Weights of a small GPT-style language model, trained from scratch on English Wikipedia.
Size: 8 layers, width 192, 3 heads of 64, MLP 768 squared ReLU, vocabulary 8192, 11.3M parameters.
Architecture: rotary positions, no biases in attention or MLP, untied embeddings, normalized queries and keys, some layers without attention, local attention windows, value embeddings, a smear gate, short convolutions, an embedding shortcut, learned residual scales, capped logits.
Each number is 128 + 24 x the weight over its row's rms, rounded and kept within 0 to 255. Layers, rows and columns count from 0. Numbers have three digits each. The size before them is the row's rms in percent of the matrix's.

# layer 3 attention value, 192x192, rms 0.267, rows 149-182, columns 0-95
105:226104082139110129099143125132146119119136143078148103130091112153141111106082118145124152118114101158145159126075144066132126123117173173140135139125146110157144109102137061138124104193151127126164130136086197110139113136124101103146116171130099128130158117165158105140105109139117135119
108:133097076145098116136145142116119153117115123164146133145127146119128153118113183132136146167173171127151101147146134120136184112148124109069121134127120155114119141120137095124118135177098151112131101131097111100156116130120145105139115154135122120164122085119105123153110082152148211105
109:139098154156131114105110144102143139135142133117129073122147089070108121100140148148125159120113098143124123129111113131123144090127125161099139131132184122106125121099144134131134113109144126122077122152089115157105126137099132101122120144166185130130121107136132097108154152123140103136
116:135196119106125136120112118124135113157144119068151138149121109122112133113119103106145151129180118143141098128153169124124136163057094126134132116148121117144154111103123143127093156084158146151129150116108135166120110105144123144131131110176168149065142109144182126114147150135117103139
100:147182127141114109144139108166119130127128111151120140102158094115125117124168101090120095129119146153103094135137098150137144124136119128129138136119130133180137168118121159154089099157161143175109120127166118153125112143126131158096135099133130186131150140140112116119119151127095139136
117:114122153134085136141125119140124138128126135065147159127138105108093137177139149108122115106121118144145143116116116131130076079139164150159122128143153156129143119167132118088111131127160125150110116151103135090109127102096151114091093123117136177160146132111179135143093105146110121098
110:110152212117133142090148136153163100135155124060120141108117085119159159099140122113131136090141069131125149135178120154119152145122122081115139137134122151118119134205133124132111117142117114089118119119087110139158137116114117141109119084130153098130153130112125133135161116131138134164
097:110132121170151146124123124151103095152105146123141130122144127115142123132136105129150151118102104114115136117110129116123087121113158167109112126121170154094111134113128110083150143154115133107078098107155064205106128124129125141085164131102126125119114158124086142139186098149099146149
100:129099097125142169106140140093107142146103092078096152137152092138117128137115122170105125140126086105167143127136175111135116114130144177133099095133152105126128156139152101140135123155116115101102115113127107155110154179136110164123131152135074116115087125133128145109152133115146133169
105:128140107115132132146134112130134117115145117101126095115136073122099111084155194110121127132137167118158091095134066136128117107133114126137112098104101122128124091137124132151107133095131066157117126123103190099103135114132148059085134121136133148102141121112121135143127145138130091107
105:089160120122157140155122128137121116146152108150142203070156127113115115116147126110111140136156109123161104131072157128118107102095135116179105119137166136135148146147116124146138125139162091138134134154150113113129166066147118130135099116099170144125105154139112096119122132168109127133
101:159137124131078136157103166148152126099121136131168146144140100149148111141108151104139122148102162170156109145144094151105097138146113104111112116142154110097130159116114145112135156135109140092148133139073119080106160154136098119167138126075146123197111130120120105152118119095188193127
099:125101137121148119163142127141118122107139123122119104167141141114145105107120129158146108120128099144123086094140074166125139090104144130123109115141103167121142138122121136131127107137129144108080153139068121131098125118151092071180149151088079144105131146102112135105121112129146118131
107:145092149146107123138119169103137114163137144125135107116068113131157116188112175125130113120161096143144113143132146157123168115135103102108105122115134123117107132125144146119125096138167140098100151143159171143118132156104141159134130186113115160164138114089171169136126135130100164111
106:147146152101132138119093130132162141139090124150112153159125148120152118112113096112114113144152143107121132130120076136106142151120149140142129102167146159148111126112108134095143128099087109096182108133137133173127135122143129126141094098141151127198113148167108100122185147124122127139
109:128159139127102104148092144171130153173125142168118118142119147121163124167132130150114143080144138128084074117143116142135118149127130131193123151129129122145145079138128144154144130121172149119119123146111128109129170108137140179113132148138070094106141141151119113164154125125157134127
108:127155133100138109112123128184123100104136161101103132120154149113128086137117139119137101114132124135109140136126100085122137091113123129130114124101151138155086157124125131107137141145161106092126132109198121052082095121099149106138115094119063169200118125124121139082135143106133175129
099:191144088098138143153165096109150116118136125059117113144162150135141138114080076109106133102143140122121146128152093149128139138142110101152096124143120143128100106109150123103140121177078168101160118096131150164115109112122143137088148112148087135077117140105100153122169107163135102125
104:117110141128107137142120152115193136126152130114149098162114134152097131090139128169108148124141121096111095139094082164146127154131163102125124123147140117100160128179100093110109117125132173125142130114080137159129116118149131113160123137136168136070118112105113107168091159113147178149
103:139161127138111118163123142131139107160109141136110130126111118138126128166117095125147151167137107130074148128132148127150139118173112130156088111101114124086132109141105138131142166097150077164176128112129088113147149111117094116154129099109135119117091135138116110111122114129152153160
104:144086146168126143146117112152119080155150129123106099141172090136118144120122127114128160099071125136150132144105080143122127133148147132126124144121180139147143127103105124141133103156142145176163121121080131139118162165131123114155151116148101121106138141101168107140129108122115143169
104:145140128127130130124126141167135112135110170142172122117093151135146118128131156091140116088138161144138125136173102115140150150103100120134127124109124121158118167122138104164162114099138086104143111142144116134125077091129104133146125167055145096106098157151116102124133152096106150127
106:188140166123166118193116121151143141085118164124121136115103119098144100066130120107125143125183142137155130104125096163147132117117119086122158154138124130157128112126123142125166136104135147114174143144120158172118142084136120127118125115130111110111077137089126126060095143128144094130
105:126155127134134106131126116115110132121118125097122148140149107134120126141141128162146140129087135114123032159138062121103136136130117102113119137138144058153140108137117126111110147084144108119153104126138132137110118103106116117120147220108134101090170160100141121103124141113112160117
104:127090136124119103140125095116105092141130133130179072105147133143151152116119098154136157122129128141126077120153095084128118116151099140127109110117080121157126127118117158113118105118130168154157101115147146108144127131128127115140104120152172121098110153156165138138124120136132074142
104:131074139139107111162127103162140174146147101164123157111121110149120175117150137124150141119115187121132156124089192139116090132139105187103133183127103138159178124139131102132088135087123148093145101143121154154109117134122113112134110155134147105125109112112111120110119131093097132086
103:116164160143133159140147130151139133127143126124122075149166111153158087108118102170118112117134195135133162127156088101155158113112138121089098132129155119135105136109139149158143116139122146143119123138116126114114122108136132157132110111129179154129133130131130120201136156112123117120
104:101134092118143132142146117112111126129110093127151150130165139138157149140127090125117132132119122143127102144132150120153114129124148092145109124079123106137120129129107122131141116132158086153150130122161128118141109136152131123145137125110176129122143097149138152102099143120157121118
107:123142142158109127151124141146153136122129120113133132145093130140100154109096123122134133119127115132115130122151095131143124167102117125116097142129102148128144143126143117171138139089146096126080095107089131160168126145100135129119121129140156072085054123151091137120113102094136046154
107:131142138139182149109137109165130099131178110126102095089118103115155119152159124131146116115128117111152181097146089146159162191158131100112110128146111146149172103161122115110116152118130138100112115110170128136117126130134131136137147108142076085134087124138133101105106096135110161164
108:126152166143195131122163146096128110131130121186144192083138159112128113088150141116162140140151103124148093105157093107158182110151167169097165146145092152093149148130126119130089140121130157136158113108104155128147153113141150157096088140140127107089134098116110093124136157136127157113
102:110096123147129126155107156172128115101116106148131135154156153101106130109125119096118125147149120137168114134084150134136150148138128109088130130139146102098128123176129117185163127139119112130150129147086110090118106142124130094130176134101127102142129133140178124126117071143128175126
109:167155100083095141127122128170140195124125113140095156149152113135134140140138113128144139095129153133119133134162122090161133136125150125160103126111151098206126160129127088072119133144118129099115128137141151101121132114145142086161125127121130128117138162145084144148135101150156123141
107:133160093123142095162132162092102139146159142123111133103125111153154157161125121105140114153123126135103087144124160117123108108127116140121139141158110113104088103161140144126116129159167121107104132140122102134100137114140097125114132122131071099118129134111144183157169128124074106138
# layer 3 attention output (transposed), 192x192, rms 0.247, rows 149-182, columns 0-95
099:119111099150143136141114166151144116153120132128122093152110151199131127147133098128162183138098146108125091135154152167127073147119118146145111154128081116134165132134156060136141109126121142112127123142080100115136131124086146137150123144131095120108131103156127117123126119137098122132
105:154123096157128145164095146136141151081159118122126199098169100128130132143124079155148135146143122142129076091154151132123159077128169156148121115073075078153081099124108104127138129138158127109104165092132130111123119146138147135159145124140123157162122127129134143083145101136128167118
111:104149131136164091085084152147121107120096114142126064141087157110098083092114115125132127071164107118126091172173175165106131141148147117121163109130145146101169143110134140118104152147159122116100125118153101105171138120141096093122106067135116140125160183138161083115136141107151111138
116:131156137114148139115137111100151085117140193099124102138119179119175116085119160144092149129126133114175136143124131144126071140165140104134155164087134129134134099127141127133188109126131110123143064110163144144169126119172104144107130148169163129149116102107104119145143088127130116087
100:133073128144105136124122152171098146150124101134145123106135135100149092140118126149115096140107154117098186158162123161154130120101099126094100107143145156133097135125148126103149170142159104127162095071093118129141104129156113116155183175124124165146134151110072102158118108112135114101
106:111158134095109121121110134129126122092146121072158173101094141112103129159127180146101121120093136186138130146101146144112106122139120135111139172178112103135109131096153148158131136139159160128119115133110142112143113110129124136128106124103156110133112141130183127126081133141131136153
095:158173100093088101153122107137154141121089124147107138120102131114115125093140103138117125125121104125146147083096155109167119116141105149115111140140119169110145116135113082102109150129126115123122104139109145095154151073173147106137111148120135103154158129115120100147162116146132138157
099:129134106130142126118138152146079135130146134128118117144093127154120117198096123134111165109146102082137153129152095141116111107153129138127104154135098148148099137124106128158098101126122097148124182114130123138127138110136131122085133086135145134093106152129085142121164098114113115105
098:152136099162151140130081142110138131153152168126143168135105164179117116130142089138088123119129110139119140141171135129164162090132141127097085135104112105099105154120130131168114157131126128133148108108143159143120139146086126138117078107131134093114112119105125092108134182110136139118
102:097121174096177149095112141127090122125184153163116111107106143111146177109114175126140098156125131159121130131127120145144109138127131104103151123163152140164146146115120096120127123106112097134119114162129142081135137097138152081159160144148106161138166136118140112132135128114108143110
100:122110133140170142085146154110114128112155178165129116123106147103116129153196124123141123137131134145151098133075169119122134094150144153105158129088096142154118112142143139131112099166103107129128116162103106071120154121107188117118122115116153133120101149111124147143092101102139136096
107:128159098063093108132129122125154119131161124098136159103151152155111113133148193134094084103125108113150101122178107137091118120105146107127089147118128121143113187127113144163154141122147150132144158130127104112137140159164157103119116114129125141165154127103190147090125137127091143139
100:162100096158140108139132143148127133098158170110146102110111149109107111129105149079106117091107122145125142120128105116162147141136076104144104124152116151126162165141151139117136134162117111087132160127139172084137144156142120111135113093095106154124098141085131124160152139142098182141
102:167141186177118128148112152136137113113146111104162160084114151106115144122047158121112126136126100109115119119164117126097117136128140167127185137134119167110137084148128141125128101165154123130108100078148094132116134156114134091099095136119136093154157137131137159121147098141177155100
105:136158167107107090082093140105109111160095110146113122174148145123120094152142178132176113129100132113110140090128087145123138116101139112128130111120111119112167146097115128079070115109164094138157130104115105144143140158122117129127103108119143144131115145122154110129146122155134123128
106:140139140157138135167167151136132141164104141106129141151119105118166120141125139111145111159139104123147134113128172096133092155113108132155160106110127149172150084130135119160131110161106106090139098166148103096102046153102127151141093111158146134129151141153126102149164117093076125145
100:123127162116097098126102132172128112141140147104089159111107119080121129147120150156147166151135100131070128105152118155156116081084127112126105107148114137145096118110113136109153177124131108120128137116151112158155111074139104134123112142120116132142148098098182157114130105120153134111
099:123145149120135134089154163133109142121124152124107124149143114151174166140085115086154105136102094168101144103105107134109125100141129072163099125132113115097151115065135149118090092101153121108188149142138134133139099124163134115145153123105144138118099080118159122138177105147126112078
095:178163138170140139129095113133142159131132136162106125137148153165097105136142126088100086123144110153083186137113146136093101107148119122110140122119137106118134128145085108074153124116153124150139127104098106102119090142155130118151095120137142149133169112159122100155155144150097141117
103:103148161114094154067116097096178119137151132132104123087129138133122074095153152121120085126132156154151112129122122179113121088108103155136108139141146148131073115138139146122134145117124097143101092162134113118110096150138148128128144137139116108128106144119088127142144138171131104119
099:131111100171117133113135159177107106147139168124146088147142102141147128093151112169116094124104141129136128137104093157102149100127071118158167134135117134133117162108079100146183065118114152116123112135097108157149088107128105122115132148107098141146133111098129106154135134135101089143
104:107119129131092132107139096156158144160158119144150139133204139159105113142143131088091101112128120134111076132151098147120128127116128124127112113122105095154190098134141118148110155110135138131124144156111137161156169179138145138118129127104170123132134108088155114154082065177120139174
099:072071120124129117111164139163120088146134127131164138137171130156168141106107155102156098145117132136091096135120110149122097186092145107129133122147097132104131127131121151099146122137126122124135146146121165133091125119132129122130115145149125180137141115074147100119136116131105137099
101:153087136135099123138130129150136122143148204164114156132157129149053174109119144139112145108140131160128123142147162154113101152132124146118124115129147099117137115133084103124137093124113123120111067160143139121105101146131094122108105089135132105136135131121138130127156145103124110144
100:136133081086102121128124136158135166174152127115132147145112129102172133140129079122112097092132168117127131158108090127100107170125142131136142122141133114095153113104150115153119136152106104125135138120150139101152101139141124127142131146181153129154116179143167158144100134145120123075
099:171138194129146117094128110137132146128130082163135128115222095128093126138156132097116138138125125112144126115139146157126097114125108118159110153117149103145140122142108112143115132170126144153125162076083131146118140123108113087164175140115143091096096103157102146138132133140096126128
106:157151108168073132141139132111162133161113172111141142104134119147145131145109150157114103147123133148108117106103096101108144131132104071096136112117160143122098155123056134139097121140125142129125136134115091126174139085104135118110154118105120171126123116111129126132139094141171161180
100:117110068155098173087164122157136133106100105136159161116103132126155115120091141128127167118158112138125122128100110149173155129141123132105154141146112104128143139146162167129152119121114162158125141144146139068087134102094129124121124135115107103104110078141096148143215141077141106158
104:126131105143099135088202119105153138143168146118154148167140105145139160128142094113095112114162089138101114143109174121184132151146133122116140144122125158144175161119184126139117158128122111131115094097124117140107096117132145128146118114159161122152164140143105097149117115196095149143
105:170108099129100139110112108126135138153155137138131105121140127110113108125124126109107110132126116162127142154082111139136124168099130119096133122140111140110155102111117112115101151156157113139119110114153117102134127109129154159123130152135092111113088073097119108193116158153131131138
094:134149135094133117124136101100100108122158122204161121162154073110159145120121148110161146111105144112124116097123099136122111166100100131127105153135114136150118122169124113126084149145109140135152084128153175101126125146123099138129151155098112133109131133119124098068135107124153114124
091:122106107093093122099136134153172119102098149122178112156126110180131106134101130134131147128139087138102117108119123108147107132131150091165106115142120124084117170156122114155195121152123111127150161153159158118152124129168121113130131139123116112130166140119187124148094139169138138146
111:110147097125152107137102150138107172083147121093119133115134155138113147140113126144116107187146115138097150178134099114146126125098132096154077100119114111171148155126118123095179116122139109105121134135136116147164102110138126161141118105123105077079135126127124118205145162101143115123
107:082112131132105086147109130083135132099148131118133113127127110111119159144100138126098153144155100130089153143129127141085118147119162124126121134157106134135082110155145168130081139147111102125145114203100132093122137152113117121106109139148118137117107115168101158135148161153178142103